Weights of a small transformer language model.
Size: 2 heads of 64, vocabulary 8192.
Architecture: learned positions, tied embeddings.
Training: 219M tokens, 3607 steps.
Each number is 50 + 15 x the weight over the matrix's rms, rounded and kept within 0 to 99. Layers, rows and columns count from 0.

# layer 18 MLP down, 128x512, rms 0.231, rows 105-127, columns 128-191
68 39 27 28 48 42 38 32 69 32 83 48 57 51 28 53 30 66 33 19 45 60 44 55 54 66 59 51 45 38 61 51 41 33 34 27 59 24 50 64 40 32 57 56 41 58 71 29 67 35 47 51 63 52 14 41 45 39 34 58 44 47 59 39
45 49 67 40 39 53 56 72 56 51 55 37 37 71 43 41 21 60 50 48 57 54 52 68 58 55 53 63 60 62 64 66 36 58 56 53 75 78 30 33 39 77 37 55 25 34 74 47 21 17 34 53 39 45 42 53 56 40 90 72 42 54 47 53
43 43 52 42 67 53 80 65 51 39 36 45 33 14 25 37 70 49 69 41 42 74 51 37 36 31 48 38 55 49 75 48 46 35 47 41 53 53 49 21 24 84 58 40 55 63 50 45 61 49 64 27 58 38 42 46 49 30 58 08 47 45 46 65
51 43 40 39 65 51 59 33 60 42 45 29 33 72 78 69 42 35 49 70 47 36 42 43 38 33 56 22 60 39 53 51 35 79 10 63 62 32 51 31 57 50 43 46 35 67 43 46 45 50 30 59 55 61 26 50 20 63 89 39 38 57 45 50
76 35 33 67 37 50 54 57 51 35 71 43 56 50 67 40 47 48 36 43 53 30 66 57 48 39 32 50 37 41 50 57 62 61 46 43 44 25 51 36 28 43 46 40 56 65 62 56 48 18 74 49 65 36 56 58 57 08 62 76 46 66 57 61
41 57 47 45 30 28 65 42 29 51 54 44 94 53 56 52 39 51 65 45 63 56 44 68 56 00 41 73 52 67 22 42 49 31 43 51 59 43 02 43 61 81 54 23 53 41 49 27 37 79 38 67 46 52 48 55 59 08 43 46 42 52 45 28
47 64 49 32 25 42 67 62 64 44 44 61 59 37 80 77 49 61 56 67 63 48 29 26 66 24 62 47 66 89 44 23 51 39 45 55 60 56 59 56 31 59 34 33 43 54 67 53 70 55 57 69 39 37 52 32 70 84 43 47 48 29 42 69
37 39 68 76 48 63 15 66 38 53 25 60 58 25 41 42 57 62 78 31 69 60 44 44 42 28 41 67 58 38 37 56 37 48 31 54 53 59 61 49 28 45 73 45 60 49 49 53 39 44 28 21 51 41 74 80 36 60 33 56 32 43 47 45
49 46 54 56 80 63 38 61 56 37 71 39 42 47 65 36 66 31 38 50 58 44 30 49 48 46 76 47 22 52 41 59 47 25 36 36 52 61 58 50 71 48 51 93 53 47 47 35 38 18 55 41 67 67 77 78 42 43 50 99 32 67 44 12
43 43 24 32 72 53 37 32 51 49 61 60 58 70 57 34 46 66 23 60 46 61 71 33 57 61 58 21 25 55 53 46 67 40 66 57 43 70 32 58 47 35 44 41 47 44 31 93 72 84 49 43 61 49 57 64 32 47 46 83 66 60 58 50
39 44 55 39 58 44 52 63 60 60 58 40 41 23 51 48 65 55 52 70 54 25 51 32 62 57 65 53 65 43 69 48 26 52 58 45 52 40 22 60 61 51 45 59 47 48 48 51 67 43 37 44 32 69 47 32 40 63 32 30 69 37 54 54
32 75 37 58 36 60 64 70 28 80 70 43 32 47 47 33 42 44 45 39 54 58 51 61 46 65 00 39 44 57 58 47 61 45 39 43 44 60 38 67 70 32 37 57 63 56 19 64 68 48 55 48 56 77 42 48 41 70 46 68 10 28 68 72
62 38 49 43 34 35 52 63 22 55 50 31 20 13 50 67 34 52 31 75 47 45 70 51 77 58 71 76 52 54 81 43 81 48 63 59 67 37 39 35 69 65 36 45 67 70 45 46 66 81 45 34 70 48 61 56 28 41 51 59 48 39 83 32
48 46 58 18 28 28 49 33 62 57 51 58 52 64 43 50 50 52 34 60 71 53 13 51 49 27 53 57 27 50 47 54 38 41 77 52 36 37 38 64 44 40 36 53 43 53 53 36 46 41 58 44 56 28 53 48 44 31 40 34 52 51 54 65
81 21 24 34 75 36 64 62 58 46 09 67 37 25 06 11 32 11 46 88 73 49 57 19 50 31 39 42 11 46 78 00 40 49 73 47 90 56 35 12 00 55 68 76 84 09 46 73 57 79 17 44 40 29 91 86 31 32 39 37 99 00 22 66
38 58 47 47 45 57 39 27 27 38 58 77 53 39 60 48 54 67 50 50 30 55 57 41 75 52 46 99 79 71 45 52 62 57 46 48 38 19 45 61 64 65 58 43 60 39 65 60 39 48 59 61 38 62 49 66 56 57 52 38 65 46 72 46
45 50 89 65 49 54 61 60 58 62 39 38 64 42 48 68 67 76 72 21 70 54 69 52 30 44 62 66 36 41 57 62 57 73 57 73 75 38 78 62 77 58 75 55 45 52 45 52 63 52 41 46 68 57 49 63 64 40 56 63 54 42 44 72
57 51 53 58 43 27 58 64 50 41 48 57 58 43 29 27 62 63 25 52 65 57 83 39 58 55 63 33 47 52 72 57 50 59 38 43 67 49 35 51 37 53 42 38 53 57 53 34 37 29 66 52 57 76 60 39 56 39 33 79 73 57 71 47
19 33 39 70 60 64 50 29 33 56 40 51 48 68 40 30 66 37 45 50 03 70 54 58 35 59 59 52 63 28 55 79 18 42 39 36 69 19 55 15 24 51 78 59 55 28 62 38 29 34 26 51 37 36 56 31 42 52 39 70 33 58 54 87
47 50 60 28 44 69 52 31 54 69 70 35 38 61 47 50 39 42 44 59 58 40 43 37 50 77 57 62 74 44 64 55 51 55 75 57 65 60 68 63 48 43 53 30 74 60 66 56 59 74 60 56 29 70 66 43 29 57 56 16 43 59 54 19
21 69 67 46 80 60 28 84 32 66 39 55 55 48 48 68 41 48 46 52 53 53 47 57 72 37 55 37 33 21 79 08 81 65 63 33 44 62 64 53 67 38 52 67 85 65 44 44 29 38 43 82 49 38 57 69 61 41 38 39 83 62 53 64
52 61 43 38 72 51 69 50 30 51 71 65 59 44 59 68 64 32 31 61 54 51 59 53 29 47 46 44 65 38 86 25 47 47 47 45 38 57 62 53 64 69 48 58 48 53 49 49 44 13 38 44 29 40 63 76 65 50 37 38 53 52 50 40
46 54 82 52 81 23 57 35 30 56 71 52 75 28 49 23 54 31 54 34 51 36 50 23 71 43 61 36 42 44 71 24 48 54 42 65 63 80 55 53 93 60 43 57 48 45 38 40 51 55 31 39 46 60 26 50 70 34 41 64 57 67 71 50